Part of a small language model's weights: normalized queries and keys, gated attention.
Each number is 128 + 24 x the weight over the matrix's rms, rounded and kept within 0 to 255. Layers, rows and columns count from 0. Numbers have three digits each.

# layer 5 MLP down (transposed), 1728x640, rms 0.0299, rows 735-871, columns 32-63
162125142159142152137139135163126163129102108136165103073137178110118062097082149105125137135164
136144121113154111115115088130120114158122131120091142146162158116132115125126120132159134084140
108144145108160155135122133106128117144110102131141119110110123147135150125088114134131164185140
155125136157147133104119138123138128132090115128163088109127118114115119086132084137120168138147
079168137097120144150111116116146129173126127147130102138148098147129107144096149144121152125115
122143127114145147121137120115134118179128150107111076111133108179128118137153131121127099125118
166093122107127112115135159135130098158079126155098135096157105205148132171108157144090124151099
140118126130130153154083118146079109163133127162192147104145105141129119130160114146134145122112
113104096126114101099084148120153071123077141149094144110104102143127114151131146156073138195087
111117127140118127110157180147107164119145150158089097105117135111135117155094154110124144119134
134137117166120104120104097154115153091094105127102118144133185163154133108141124109165127110160
152144116152117133093138140116107124156098112065081150140098124146163138137162144165128098134122
111112115143131156073120142161184137156204091132193145103168143100071106095157092123145126149141
155118154148121099145103158136139125119107136120149092153132121112124123132143157132148117103175
146114163078144129112123185147132132129136138133111118084140104084104123178135111125143145123142
132149092115131124144097119095137125147153097084137148123122117127160169143155113136116122095097
113144119117138104130117145114131119109129126161096152086115114157075142127115105133155095115120
163148084159143098115099141096112133137122162170119121101119122147144105115062085092138127156098
158127104128083102132097127173132110136120164195120140120154061083095104116107093104112104110123
119112101127079138138144119126127141154135130166135115123133121165079123140112118109132110154164
078151122126162132097152115117129121164123096137181126111109120102131107131121145122075079108160
131148110145152135133142100118167152121094139153090140119117116151103141173140120127171118105082
073125141133109114125083108087126095154124138109125113178144125147146107121144129118120118162117
153143134154130115127151093130107115143157117157165090136075151108118158124145154113163157148108
124139118161122110105116171122109138141158091120094162144096109112137112088128126114105107136157
081134136140114103144120157132146163057136156096146122109126117098108137118146171130145154142114
108116125114140122146126105112150166159078117119099109172139107117096124125177080086157155135129
132107091118133139148126120161105134108139140125131074145106155125130133130067144130155131137133
110131144117139155133096118155110127111150122110094116091127128151123144126159139165112119115134
134112110134132118118141182153083122096152136118099121147114067138121129114145078107140110117134
128130107128168120162133133100145125167110173141167144112148079125161146160185193123139133139140
170093154097135097126153080157074148106119122148113120187110108122144078143125098104206149148134
127127165142152118112107131088090150103136142145146133086132142140159145161153084147144132120143
118125096155173133150096132081132169143149156112169118116127127119120109140114118100120114158116
152161132140123135128130158143129098161107130104085167123103087132130106139131119135119100121110
156146128130150154151104119145128107132110116125122146103104112087132110145100117140103148153114
151124112153145124121112144103113128084109132096143162148109136120108147168146134143128133101136
150090128133093103092144131138081123131117153125154140158159148128164127147169197159106175139164
105116128142112138135133146107184129157117136109132127113094135121179140138151107091109145123144
135129151137143113127138138134124126109170111144113106176126151116163109109133106121138091127133
139137078156149132122146121085130116179115133111123099127147142150145098111127132135112116109124
101077124130153097106114129165134098111145113127133149127156130082115117142126114147136138096126
117113135140092100095149117155083120127078171125114116115112100126119145104105135144087112117149
130175127128128161114117131135098141116145156149104120107124117129109102124106157158096127090096
147117121106143130140107112140111117133111126073145086109110111160125126106132123141144145121106
126139123082141123108114166132158142129122110135095143146146136130136161163099121125113132159147
126090155136104142084172128135089084113144116111062124117087097125111140103116141141092127127106
124125112133126123136152127165155126152131158126146145123136134095115176164129124117128128129096
129115126139161151140108122143116167107150109106106122110117115107109170124129089097185116186154
131147096171123161095157104190164122139123131114171132154160119200084147121131133163121145109139
156131124096159089136128096132163130137134120109111124139137107102099138127097130118123163102153
114116143155130116108130131136168160142145091120124101097129111147110106143143164155138107110124
127110108110124122140139143124095094111089135154160140148135140122121128143110095136101120110147
138131167138116130109098132116136120129087133118103135124155100132134118137135188104118093131123
117077105140170147131169083100123135115103159140122134121105094114149109138092142100109087108115
081140155140126145148142134127168113156148086129140128141158106149131114142117117107141144131086
076158144151168114121152104132135163178147133160188104164126144121129135104111122129098112125127
155121169171098126127156146131131101109119135080161103127127115094137084108133093128125168120110
089176125164147173129058152117109124118127124105093180169109145104134144108155138111101128139137
111134125117163098144147111146137132086121158135106120127116117118098109183125140157114149117137
176129125134141137111155102130112135111128062102188138130118142082105138150138081142142103134156
129129137134132140137107156120128157107122148113124080144090127155160104122156137108143101155149
115116097104135113150149135107104167131111086149111114108136092096106143099128149082127080125136
134084142174176101095136188110138094132183117149086120137096119122130144180121137124172146165132
122110147153141125149108122153124177144172142139127141150130128131094084107143129155128105116119
141090119141117145155130129088107160161138120092128141133158138114127140086108134147131124141147
118122128133131115116089153102116064121115098113128093100109120106109131160130109159133109115122
095157166134152120173150140111178150134133142166141125121130115129146118098149112126197148104181
156094106103120156133106148126126151141118095060180109116154142136141115115131157102123186167144
091075154108124127121139126109092120150147134101149142127120111113121125111103154178146102152129
154068131150172131148122105135123170123112151177102150077106092146129124134116123081164105186092
099144136146140104141186176094117132171125114153108126124128099139129122135090102125138109113167
109137098174156147123144122167138124163144142143138111152163131107149147145112144117140128129123
114111113125090162135123124150144142127161126098131118135144107120132113097144144145126108151133
144133147158115094119145103174101127115131164130108149130129138145111127176141158131136148118152
140088131210142134106211098083159145071140120082146155161106139079117130140151090125093131136131
134127102140104152168133098099107134125141122095121096169179127144125094145169146113103165132168
136150144070146101113156129101139124148143137109146079114137129103124164114159142154167114148127
151103174136075116105144140167063161108160111125154139140100126108148148148095138141103126139109
124113080162121144081136151140140142134154104130136150126151111097139164121104095132105137124109
134111142107106102096093148124130142115087151109173147147123100124100113141148167112087104141116
117116096141074136060122136102124130090119118120141133084169080133138126092152132106107143140136
129127104145099111111154068114107097145123137135083112098143122168150085113158089146120163139142
127097140139114100109184146139136144075125130167116153115128150069103078128121101168085146129118
115153153103139101068115104131128159159131143102119123154118171139083098122144061137126141109116
103138140139135164077134137173110110068101135162116115111124086105169097103159108119130106109098
134121101136111068126123111136119120118100181152136120099136162108134161122146124125130151127118
131096136110130107143107099147103141138119128094144094148153155183114134142172152133133136129114
147104144156116130152132131117125109143145123161107184142116145120065159151148090115097163106079
139106152122137128113108149128102122112159160145105088105131081137164099128101155135101114139133
102147106158125113128099122113099175135147164140160137138152136114117091168083131123162155104136
095101131103138180162088148101104115151137106142171145128134126155129154116104119148110080131147
122154107130150168171047141130128148169121139101131138145149121136096117125109106129150118122121
100118110135128163119101120114143080147135079134142139159117126174155143141130191092154107125092
136122092138159108131068133144095141116147159111158101160121151156116131160131117137192148133144
123097164125142160147112113134138107118093124099132146082134068100143105151151140153143102126100
109076126104130129125145106123098106136105140136113105126114079138124158154127181117123107067160
155152078126158100150138160134136206137121137149111136134145102115071140119135131099123136151118
123140120129137134095074125130103147128101154118091088130125159118105137108178159088166144106175
076124150097143099142113122082139141138104175066101117147149117120107117128116139132138117112170
152104110128096132130103137102138132095107168094127102146141124113156085102114134144100151134130
136137126140099136122138114106084125116112140190120096114151120118115142132087149112161146113095
139158166099099144152103108109103116117189119162116144106136139101111143112151110131129126128105
127138062140125150112084144124108184139132103146162110127147118166099112113117127107094089146160
102148146146139115145095138119147189135136137077146127106165117103110108172152150156124150117085
123132100121197133107128146087147112107128111148082124118105153143110115144158111106176080115130
106160105117121121131089149176156142113082121147160082142085099112164129096140141132081153091107
098118144091119122093112112160126110134124109133141111137119146121093122135120113066169134128165
121136078121161130131132166105134150098158161138132140131147122183149148080130109103091106151158
082113082152148122116125151167125162125152163097115102138135113106137082134127141130129135090157
138172148084114088144144131146112125100201081153118148197101121108153105102155146115193159139131
151126185131128119160132149079123081106130140116161126152156112155153126124160059102158097119138
103155134101101085128142166173146082121144104092109118184137164142109119130107137092158103105072
110167125140124140121050090114143099111090145136115094153072163153111110147106111067086073092140
121120168104149128147178170109141142133120137157099124153091164086122140114109133098153132097114
103122119160151119115136136165104171090115138128122126159129131145094123099147132129106124133128
126106158087128160121095124123107159157136112142105125138146154079089130111100159074127146130124
104103138091110133052125128155133131145174109144091145170143134154108125119114134125151125154116
100124122149100115124110162173130123111117138132087138174112128097096156107119135111142113150129
149103162155075131150143112095108145154122181154105142155100141128126133089158118123152134115146
134146116134106165144101097120148105131142117160124140092140147132162112152152110123124124144107
160159088127105086119110124108125100128139152071144135110161127105142138158147133166080150120118
158128109117140137112098091143155136122151108108117187150110102117109136143155121123092124112175
127128107104143147109135145196146153124149139106148119173112132110185134137122151123120122159137
089132134116144075157079101138131154135130128141110157126114158141111107098118124154129094136129
103159078106085145129105142142128115097134106114156149118130116133152153116143083109089107097122
151113113138127116107151140142144164084116118113176143126100123101118161134118109123138112153121
163159141137146143112163086116111116141150141083151108144097105143163136122137118146094100112137
110098156128164142148150096091151096105125114114082127103104142120152175075144156127103104093158
138122156091090103136100137112160156126067112139118113170132134119151171139139090107139087119095
140100128102103128117172164186135154166122154103101103178152135092097105134135088144150147114119
115143113147129117160146149134136129108156137168131162117117171117103114130125171116073144119116
148130178143115164162088134146141096161124126142151145085085125098118135125105146162166127111132
173090123140101128113095152118103083084090149107147112133128138176123167122179121143175120096153
143130136108147119090141148152149101088121127123132112150116078126141104143159102116148108175130
120145122126133148143083104132127132104118104097090165097104086141113076108151185132126145085154
136138083105101143129093139111138141132107112084121141157135146143136131152146088092165149171109
# layer 5 MLP gate, 1728x640, rms 0.0299, rows 736-872, columns 32-63
099137144129127146164143093093147161137128072103111133152157133123110136124104164128114203123131
116128155150157126114127109103149115114112143137077072112104110135128147118116147122125121128089
108114117125136102128155096097123098137106184121138124132129109102167116161134123115089111101167
112177147161157177111110155146124146127120138163153102151090157177121142103126130101106106087113
144162126156136123126096129110124138093114150144115159166143151115121108135145106158153128137111
112144133119094098143154072138132117122160103114172115198110153100146159150126179173099153119146
107115115097120130162071109122106120132122155115103152076169136175087138119152135124070105150130
123158136126114109124157111126124137138137114119134113104124148158124113164112098107124150156085
094156125174113091059153096158133160125120130122140153095137118169148175085166111118144102145143
160165088108159149064136134139103169136107147146160121122137097167117148133147107149116100116128
165149151142114135094142098120119116083086103128122131082144128110130160118164138129131199167141
103122091110146123080133165114144125112140127153107119113154118121093113078087119156161127111152
146132124150128154132146128148113107136163147129150115138087146108101118100151098145064138104168
130142098155112142126092137151142135102127141107158116122121119107116108133130131152105097112162
144116150084116095137110154079148144106118123133136131135149073130124169123157175094069094124166
147111101141124090150129121131143142166111099117119120117101090212118153123156108120061103152153
116142149116101114092118117121122157102145156081147122142060177148122164086128136110148075079155
162132167113100129111115129092141157131115086146109115107120129150134135104140129126111157187132
136131126111124121130115100117139132123161156095085117126130166114167138107101117142135102122145
148115143156146103126137123178105134162110083129136180073043129096133154177105146128125119141153
126093146116142109121128116114137137112132160138174090127100103139174144106131090102121179102136
141134169131112116126108092140124090131045154159131118113116061095093098156164136101142122116098
070162152083120147087167121149113184139114150137143146121137116149135164096125114110153159104158
175134127115110127121145111134141172139160156110145105113104123110098149132101106141121090140116
138106186127158147141124113138155138183143125115153131197120105136143126109108161106117147119137
115121161107166129122139100123128066118114122103127149098129123160129096136137127106141139144184
117123175112144111086146151143156120123119096115132154170158143124095116143117117123149131101139
142105119112187147073147144118134111155137148125084187171125101134120135131152178138135108152123
116129147145112121167146108108125130106145110095103105130138153119154114120111102177141147190162
145114117129177136131086131175139139121086135107146123145152143099160107111136064140112122106097
117130113124132159125126114104093110119107134140157139107126113146129140135138151148124147130155
121129131168117116110100164151174117140115124105130123116169123143107112080098113141162129123148
112104165156126099100146085153136102160093107123132114111136152107110137128131152098109137127155
098165115145160146162050121118122120141158092109123092095165119172142164100165208128163143122122
129169124112159120119141115124177144107117150131082147120129085137140115091152140093168134072128
101127117126116129106136181139122126115132100135138145126144108094136126161104126099133119148125
091134136170103130117117123106110114114134130159135136135106108135146157133100108111154109150156
141124087109161121136149086144115137154156163107129137155139154107146156130185140138191121148131
177118103107143097129128150169150148120150148140148092177134126131169133111100119145152081123093
113114151144148065144143135126140165149117102136142092126099077116163127138098096149147125147120
114113081139100149116148102126097122110134124072096140105128155141115119079149130133151146100116
119127091118127169131122144117156101121107102121108162160166139102129142107116156113166113094136
149108103137114138117134109147127117126173112156101121106147146142119125135116099106131120101100
125119086134102147139161140130107163104115105111117133148156140112127125109113109150146138115094
154116087121075129167146128133143145144090123149068172156129163131160109103127142133125161143121
136104114106161121129140130110134117100111119108144125136190099147110111118129131073153083118142
134104115124119109118119115188108119150138174134109093092182107118151126140159152141162138110109
118124149126151110120146167149114114099105149138129115134094093162115133125103145144130125146117
101142144075125074103112120095086116097103114127145128080133124071122108079160141156108125113102
107125162106125115115104095088109106111161116129094131117142076104159111131100150087118100130135
130110125155127139143076115155174140144132108154133117085131143129119114096139099093114078112106
083127155133120111116143147142146150137099125143138150065137116133147110118103111104130130179151
098157079099153129128132115102122134124123137183136150120145149132128124147127096162093187118114
125138092092098080138171148112113088133124118101112148144189153122130115132105121146156120150097
149144135186128124146149102145129180168139158107109102137132130133163147122149155122108131117155
107163119121133133161077141144123081129113124126104093115113153106113079109141123126131122089144
122149134085157159117122144124100098163146087146096133086107120103156100117143151099134153138158
173133146113158170096148121127102128082080149099131107124113127095112135153137143120165141129155
129173104086134148116151119124144098174102141172113155088154147140134138117137110176154127135121
097129139112152139124103132140081113145079158151139096175163115130150083118133156164109115151122
089106141125106103100107150139111108140150061136107107109098109115134114125150129137147100135117
118101183207104132137134096128117132136139125103132081137062175114140122145134118129076131112115
123109142140123088112168187149133142095109116126100134146122118133109132138097121159162118137145
113135106148105112131172129113136165125143112147126135126113088110128112139119109093140138127081
128157124147135097118155150119092122157114139146121131079135144119128096126139096137164114142159
104135129101123146189119109117099134111131163105098122120116125168157117096114112129128089135127
128141118123132139156115096159151138088142098122114126108131094125137101113146145138139126111088
155123142151124144146095140141148153140106098105147143118162133123138110114112128101129129152127
120133143123122152115135153146135113121135117150140142133177121100121099134157138119093084117117
149144124161139103103147132136100154132118154107093135125171131134160176121110116142151149113151
123142157072116143121153148138157139157136178117085095109136095108116115124121139101091146132143
155121161115124127104115186132132067174132089161144147138167131100174110137120127162121111141122
144126145123169101133122154133125127129149120108103128158151137131095113121138109158124151061106
125136139147170091117149105149131136103141160129100128153167137118114110131093060156097104152077
115137128166110128109124124130123178156127155101114127162075129105115131110138120140144122128115
129147133090146126111125128143124161118181172098139152136055117126146116171146114139075100156083
133152155133137151128114114171152080087136098112146153125137108143113129141158099146129101120140
128104077103109152115113050111151098167132125104122133138112154143086124138118141122124154150151
160104144122143123150112157134137141122124109096138134155141130144152166157171144102106116124132
136138140110146121122153072184113129112193132138096094139159097111186136117139149151111144153114
140091134079141106135145116132116093141134118175086115170141116102145134094142136139098187098142
170115102141143119110134131137105120152133152155160127160138135115111143077106166145169115133124
132138148120135167122131137156102099119116126126125122170101140153116129116169106147118182095115
140143131152121115105079142088155127129150162121133144157160136109134153096151114139111128118128
103119123130115130107112111115104129164058136123065146108110131146137114103124142090089148104139
088168120151045138100094120106169120163158130104103138151115160120078112112112135133109133101121
149137127151106141115178098119153153153131092157122078150155098143092147122133148123134106129164
167066155095143130106144124140130116135122145132110100116143156091124111129105123142164148113137
122164139130122133112093133108108151142139104146153120149133145118129119160132125151164097170134
126156119132172148133160124133141121116136126117091114127151132130133106128117114111096120136144
131115125136170108131105145168104164139130103101087143110097101119137092128136125101148133129134
153121104134134176133134123146148099134110109107172129096153162097097125074134151112133097160165
156185148116143105146143157151161089101125097090047101126127133146141155104108102099089102143093
145130162114120205113135111115143120085081117128135141124137099134064140175080169124110122117124
088105163224120129127099135114134194136110084108149164127114127133117160121145133162118108179141
093126095121120104118146110158104117146081132092114137138128096110129101105142096110115144147128
128131126136153138108121133129109090151136133168156133105137119106145120092068137144109115128137
138137140171121152137121127119132147124110117127116131162133102198150145125143094124124147135144
090172128121130143112075136141168152150085118092116140155123134113143161132133160097115105140140
136176106115144129135078125157138123136130173147145128084127119093172141113106141141109130141104
173094138149165119095073114101137153109154136122149133082131098119132088102095104135145160067131
147146120116157115128124139110108074140118124125134135168133119078120139154162137150133124095160
191146119113113105115108088124126116122102146106088157183144118148180135137117131116120172119106
135112165112166155071126125125115131117094116130128159140092137125167119122101130128099142100120
116172131084132126111160143158106107138184134140138136101153137118142113108093132127100112102106
093101150144114105110126145129123113130122079100162109132124152095165159129168153109103136116118
116132144112145147116145125180099089179143097114094129126123158144101147116129135115151099138093
139106136138145121112153133108136124138136133119152158156087103142141116127138127151152122120130
136116142094073132154075122124116134108124134112106169105115109123137108156118134145093120132103
158089116122104137140146131124109127120065182122132158076056115116133142141163139109128084149115
143117106105094097176134120172128173123124170143123136060147116130127070148137136097102177113093
132163104124168099129074079146147068139120153108149126161082104092109136075107135159113137136116
167142094092134183134151157135096143139109124103106104134117093094137128099089124154104164161107
153177144138147125105116110110108176118145147136152044087146173116078130161120204149156151135119
138097142152120156159109112137133126121109193153151146145118148114130132130110162149147147107135
148137113089155119134165143137153129175075112128144114168145097095157106098144124148161097118174
134133175105145193097092155103127127102114098125144131125098131068139148145116104110117082166109
134126122138109145118162137114122141173119148135140105100138130166127132116073120132143119175101
134157160141149142127151123131118150132128078159169143093116102105095121132142094173166127112114
088183114144111149094140153110170130087183135184163127129104167137109189148133144152124113112117
110107121117102123100116151107112104135141150068143108104122136102121147147130131145135156165114
135165162139099151101130101085154183121111190094127131106051072098135158116165116177100083130115
151110127143144154089098067097135091136104120193085130123105134120058122135124119108088139130144
142141156114118132127100090135140134112058091105048121151144174115121169111141140129135115117156
128126111129085138133148144145114167137147098133132139109136133104111146131127089155174116082098
126096156128101095083123189137118148118147134122141115127111130123138163098136135180106124123111
121079153107126153098107113129155136174140094104124157159145106103127136148150137139160114136152
129135108155071176111098107122114119138129129137144128096149127161113107088134115103112111139139
094104112142096108113146155132114099129134080136105152103165149140107108145150111105124141086141
096120119149111170122112168114133103109143116130126131119131124142099081092099150098136077139125
132099125065144124091129145144115112128089136117136123132129142115121133142137180094129111158138
094116110131089115123139098099127142126152147133124155144130097139123124101159110173083137159116
131149179157135144114123126175081153132136159139135089128193147102124114112124132132152089117151
080127123093164101128176130127112154121129151135158104146118156161150101150119144155150144141132
161153125135101108122134103130099103127145165148143125146197113139128179140100106124130107155119
109141129111098095137119111087146167118079115107103142120124123092147170126072127117097155129124
137098123165133118160117109163153117139104119095110116099114133136110132159164187129118111152097
# layer 5 MLP up, 1728x640, rms 0.0299, rows 736-872, columns 32-63
129155129121121119147129131110154134105154096122110124152118196118108119116106112153098102156130
111105150120153106117169112126150163129156136110169141141127121185127097154109078137119096111160
126088125138126155109124148143152133120126109142154168154150133155098114110125130113098156142116
149122075132171156122112133148117123114101139103147146123121110168115143144134132153144127099136
105138149152145097107122126178136137082166143134127148159173122117099129098118139130141156123123
139106142108152125116120173133145148117133129141110139132130137113139110148104177118139073170111
131157136143165090092134129093108141157102112122120141099136131099162126130151142120111103073158
159088108146117155126088154178154121116117119157144138108123116102175143110160136153111108145150
125134184099091127145143141152150144170118140135136130082161141153127154107154126094108108145141
161116126103160133150151090091126166127148121056143106135090153123142162127131097152117122099163
120140115149112153152116153190137135140120131107106106164107156156133128081142156108193125098123
120118176130112102136109146098135124162116127122103108108128141192157143156148145128114131162134
118106113140102097154150133156145184111163151112124105088168093099133130105127176158144129142155
155132176151142173127138118155133151118117143176129111134113159209140108120135168133119146126109
163137097095152154117110148131123162100112148110123149138152140117146151120184160114139146150100
119163105151149088127116140146147120101130130088115130173117110218119157117127123112101129163149
145128101092111097143147155138065157123158134121102119127090153128104130099147138074174173150128
143147107138150126070127157163159098091108145128142107139127145109119123145116113083147104059172
134157121143133123131138142152124124135101105155140125169164124105159106129125147131123126154144
130136090112104099154098129153122145121144149123075087139152108183097125122128138088120149099111
115108137154150121160114112151145127145133146147133138142142131139141171146105132088126133131123
155096153118107112114156137138083154104131164117120101146130130094111175154167120106139132101122
127134103146130147091161140114064123115135099124135102096090151125091120075159144119142136150155
114142109079111118129077143112107112156094091101118124135149138177153138140113126109122106186134
106139126114092095160070143128137137094143159066111125176151087132132130148157153109113131125105
097169072079118120164112098119115123146129167103153127173169119101198117092152100104107097136120
109151112107149144116109151130127138123156131132136081147146133160167089145099131124114132126121
115152155137101088130101085100097132127149123137147122139143154143134122143147069174184104125135
104159118108119124125147142138122136129129160103131104100145097139104119127135145106099131146113
108144129114090140119181133148141129140108116140111152105105117089128142145137119131094134132167
098102137127081140139133093127157139104098113078172139077124134124113126142102107173111143108122
090142096124153118109137158162111130147184125129116099077161153143106140108130107133112109134116
145178134107152146098149128139088152116138111087124103124100125144097068131149080164126117118126
132123100148095147099173129111117141137136161163175147134090090118143087115151095104108174144114
173147120137127128111122097130073108104127126138175122164154137090141118148146106111114111145108
134132139143146166126139095125168100146142092119120125097119081135117136134163139126165173107131
137145120170122112119150119123109128169121140094155137140180134131140072155106110115094151117161
115088078181172172130170148155088163126083122130111144183114170144120108119139128132157108110112
100139125140127106151143153129112138103129161135100138134096132154153146154156112189109085164107
153158113111129117118165124100131118116110130150132112142132082150113119128162128139116161107108
145124115126118152140171129076098104118130109101139154115105165105126164116152115107109151124124
109129130115134127142134125130097141119137095140099098100135064152155152129115111100111115155106
116124134135116096197143136138127143164086108107107127177110142111149093175101120122070132150131
147110136082096150165136112116168132120138120128145140131116117154143141140093129069128105142088
115128099122161091103142122134133128100113176156090107100134100128117112136098095117147151184148
143122127167150143147133108167114114160162137108110102116096111119142123090092110120109128095109
155128139103155112157116121102098108126127130130159123097118152084138114140112104130114081128096
099124100112114123088117125112122143138117103111145126137163130121138150128145171115085166137107
104122150082115165122177135164123146132140121125103146121110175175135131087105148164109124119107
130118150085147131109127139096156099108166138126161141131139110073095108110127100120124161135127
129122120128106125112144171118094118135116111126090139142154120158150133165144139100113149123133
106137121121170102114143143154157146124116103120122126091159164126161135129156129130161129118098
126153129159167142154107151119143117140147138139079137114110078112176121118103141108129153178129
126116139147109146142140148121130146140141130099138155127129119162137123148120145164124096156151
134107166135133122154145123116124123116110146137153121112117105117158095113121148105126158115105
079126102125120116096133123107114104128119135152150150144155065182151124125120157115111117157116
134103103123118157100120158162122176139159119122198153081162093146122124125137094167154157140129
157133139109153132095131121130118105122118138114116167136129103100099114108156147128133131141098
126153132190127140108127126112111152102103126159132106066113107110081143125131114124102121144085
115137134114139098126172128148160092143118152094158139087090174140123124121143095138144130106189
110170147137126080132143136136124098108130138149129125129151116116123119113120120150133139156107
162126105127161104111138119129132102125106046160109105103128121113127142107108159104165095092168
145125132160110146138105080115113130118145112149156130149131149110157125124141146066104134106133
144167149132157107156134158146165169178155126127140125127130125139131072116160135134056124102140
121145141159155138106111101158174120131121097141096172175108120128119133126114131192101098151123
121147092147149099091131149138167125148108099130150100118170140111121121120122100094136156109139
154132160139166109116122157156144132141104145125121127097122104155173156127117132143146188087128
118168121146126127125106153157121137146136144150171148128101084122123123128128139110129114135157
135155139140079104119158135101125118099143174121109116136159158144107130124140152138147145123129
145130147128136139122162173106136154122118097089076119127115116059165156172106192132163108110136
133187156126124134178095101130157145115103140124084131097108150140146095121117074088123166103155
156113125078100141117158129146122164136127132144118092137122091152147125159163117119098131115118
116114130072135069114105164109149118114152128119161117085078138113133126170134095103138113110121
108140159083090143109144141170121098138124118102186121115114160127127151167165144093093138095089
104124093161121126127143082149153195107137101146152103136102076150114133124149133097160143132143
129126146065110094126115128055090143153167139112147145123116103099134121133131096163132103152150
112103136134168132125143095122169134137112093125140110137083125092117124141127099138127118106130
102129123117091136164112102136120132141084105137148141092108120153133099117146140138102110106124
147110130134128128097129120155130136086117126128136105119099148123125155135120141099122129210157
130128138102130152120171111163156143115088163142152161139109127141134102123126203124140160129113
152139157160139133129088145124174108088123161122138148120138112107133143126122133157113118139120
109118123149093153168126126130187107113086126134142158192188125134134136151111176134119144129155
110153094147124140072079114141131160062160124102132125140132130126114125109114126162115157140114
115116143121143109117173156131136122112171140110113062099121149143146154142100076136102126141131
110134105143142146133143172119137150160100125127080123110103124132124149147102155080093174131089
121128151177118160140122067085153147123116137112093115173161111120125110117094120050127093107092
141157141131141090181091133148132148140120108146108148185154120178142127155148126120134119151131
144152133125123096139128110161149107179106121146118152160106122135093089125179146117134141114125
144110141130131118153120132104140172106119166125102129100145093126129116133158101140153118156166
099071118138132147108138135154119126107120101159135136148142103146127100132104153110156153137107
099115161141130131172155145095131110135108122109132104102135138124101147141092127126098124098113
104121142201140124090110100118142116080141162141119117142149105175142142102108100146135135106126
126085119109117127141079129102068165132154056126115109170146109114095084136091104143106136106183
131089096142134160113100148142167105118110131124149145114123103133125141117160144128142129159175
085163132109122132132159159113093104108125105094107121098111096105145142131076126167147156127127
125123155116141138153127116125120111084145079130100104128164109123161116099100099133150120147127
107136185140142096166144112161116127137097096164116133117116141090162129086092146145149141132109
157164118169145159155092167152106146129125127128071107120156154117118096099144075153153116144153
117153122110140138108127113130108117153105176115169116122077100083160097175128164130133096119117
152091148144090100175150140149150141167127111129136126088146137095140128150112149161119152089134
148153103120144108120132095137086094124087177133152104143120131117111106130122142108137135092129
138184123158148109139154144086109121081181078141126128131183134124157142147157129168099195103101
205096122151120097096150151127140093124135137139152152097149124153143129096119110100136136117158
116108136138132103174093162154119180145128085139111105093149123109145136099104130165098108133092
107154161148126146169157109144147152117130105103113127113137165167134151134211128135153104076092
109137111069125109112115098111107139136111115103134132170136146108133124133155100147112117121119
098093116114130080120130147103156098143145093129120119142170108085135139145156139119149111095134
082145131128159123112118157106109145113145183158122147148131117149128169144155135125111158159104
117133158089124116072164137145121160116139129120131077141125108191123120090132147117135120098117
115145115107116115134113184103115121109194122148148133162149126180137099108144117128133156084141
106125155177160172110151138114129116136146142128142140140114121148131118118165127129146101126132
128132145131158098129101122113179150109154114157138072104107110175127125135156147196128136150132
062080122100099084110115187160151105117129119086110102123143158101136096117150165104121109119158
176143138185139190138164119132110117137133094138124107132158118129138119094092119117121088082148
108131123107133121132143114087156148106132121113146136140131150121114129110135116114122147149102
113121123149146119175130142114168142106112069155132115170131116148106164121097116127149164119151
106106128151125133112164112155159129151116132155090180107098155144127114152096084077130093133144
113126114144131125106146117132155086130144165139086133138124155122158119153132125132141116120144
128095119145103126145170127115130158126099152099073126128132141126100124115152130092141141095114
157130154128111131133112099138155109105158144137130135119115140067102157087074153132123158131133
081112152119094192093148157140147156136125126102143128103163115114101144146123133148147155113087
133159113143165159093110133193164102133131105114089111159104107095133142133112116092124103104164
120116122122116126132084149118139114141136091111119100152142109072102152152100150104130127158142
109149120114159119130103147076134138104140134156115158105135131112089128109115076157119172145131
117138164109156146111129131104080141116102144115138098133177101144109105149126168127104148121105
152134165119134141132090102119131144161108103135084139143140100124156077161095131131152115149135
106130168138157145081089171103124112132159133169164149176160084134131147127150127161169126104171
088140159124120115150144128125148153133140110106138108126135144108128125184160117129142143135136
088103125095122150140143128109100139125100133178115172123140099120130163128145133144156156101107
132096123116121102094131113133161137125122109118081108123066166112109152118117146124136149117153
148126128127170149128109134107097119117134114182089170084134157125118121168145124139114137131145
179124131126156098147109141116174141106151126140113139151131203100116134095106110142134115133147
115090124121125146088105146120109223138148148115085149119135169142149141138096143140150136101136
134139143111193121150132119163111080121111120153141144140135097140128133097128099125117143157172
127105107123119182126124123155141194135107135134083131113059116112105108080141206133146146099163
175099126080149112124141117089095141125125125115099155142151121125131125132140137086123177149118
164072163141132114140122102070128162101133189111116095149084147122128108150140125117144101120083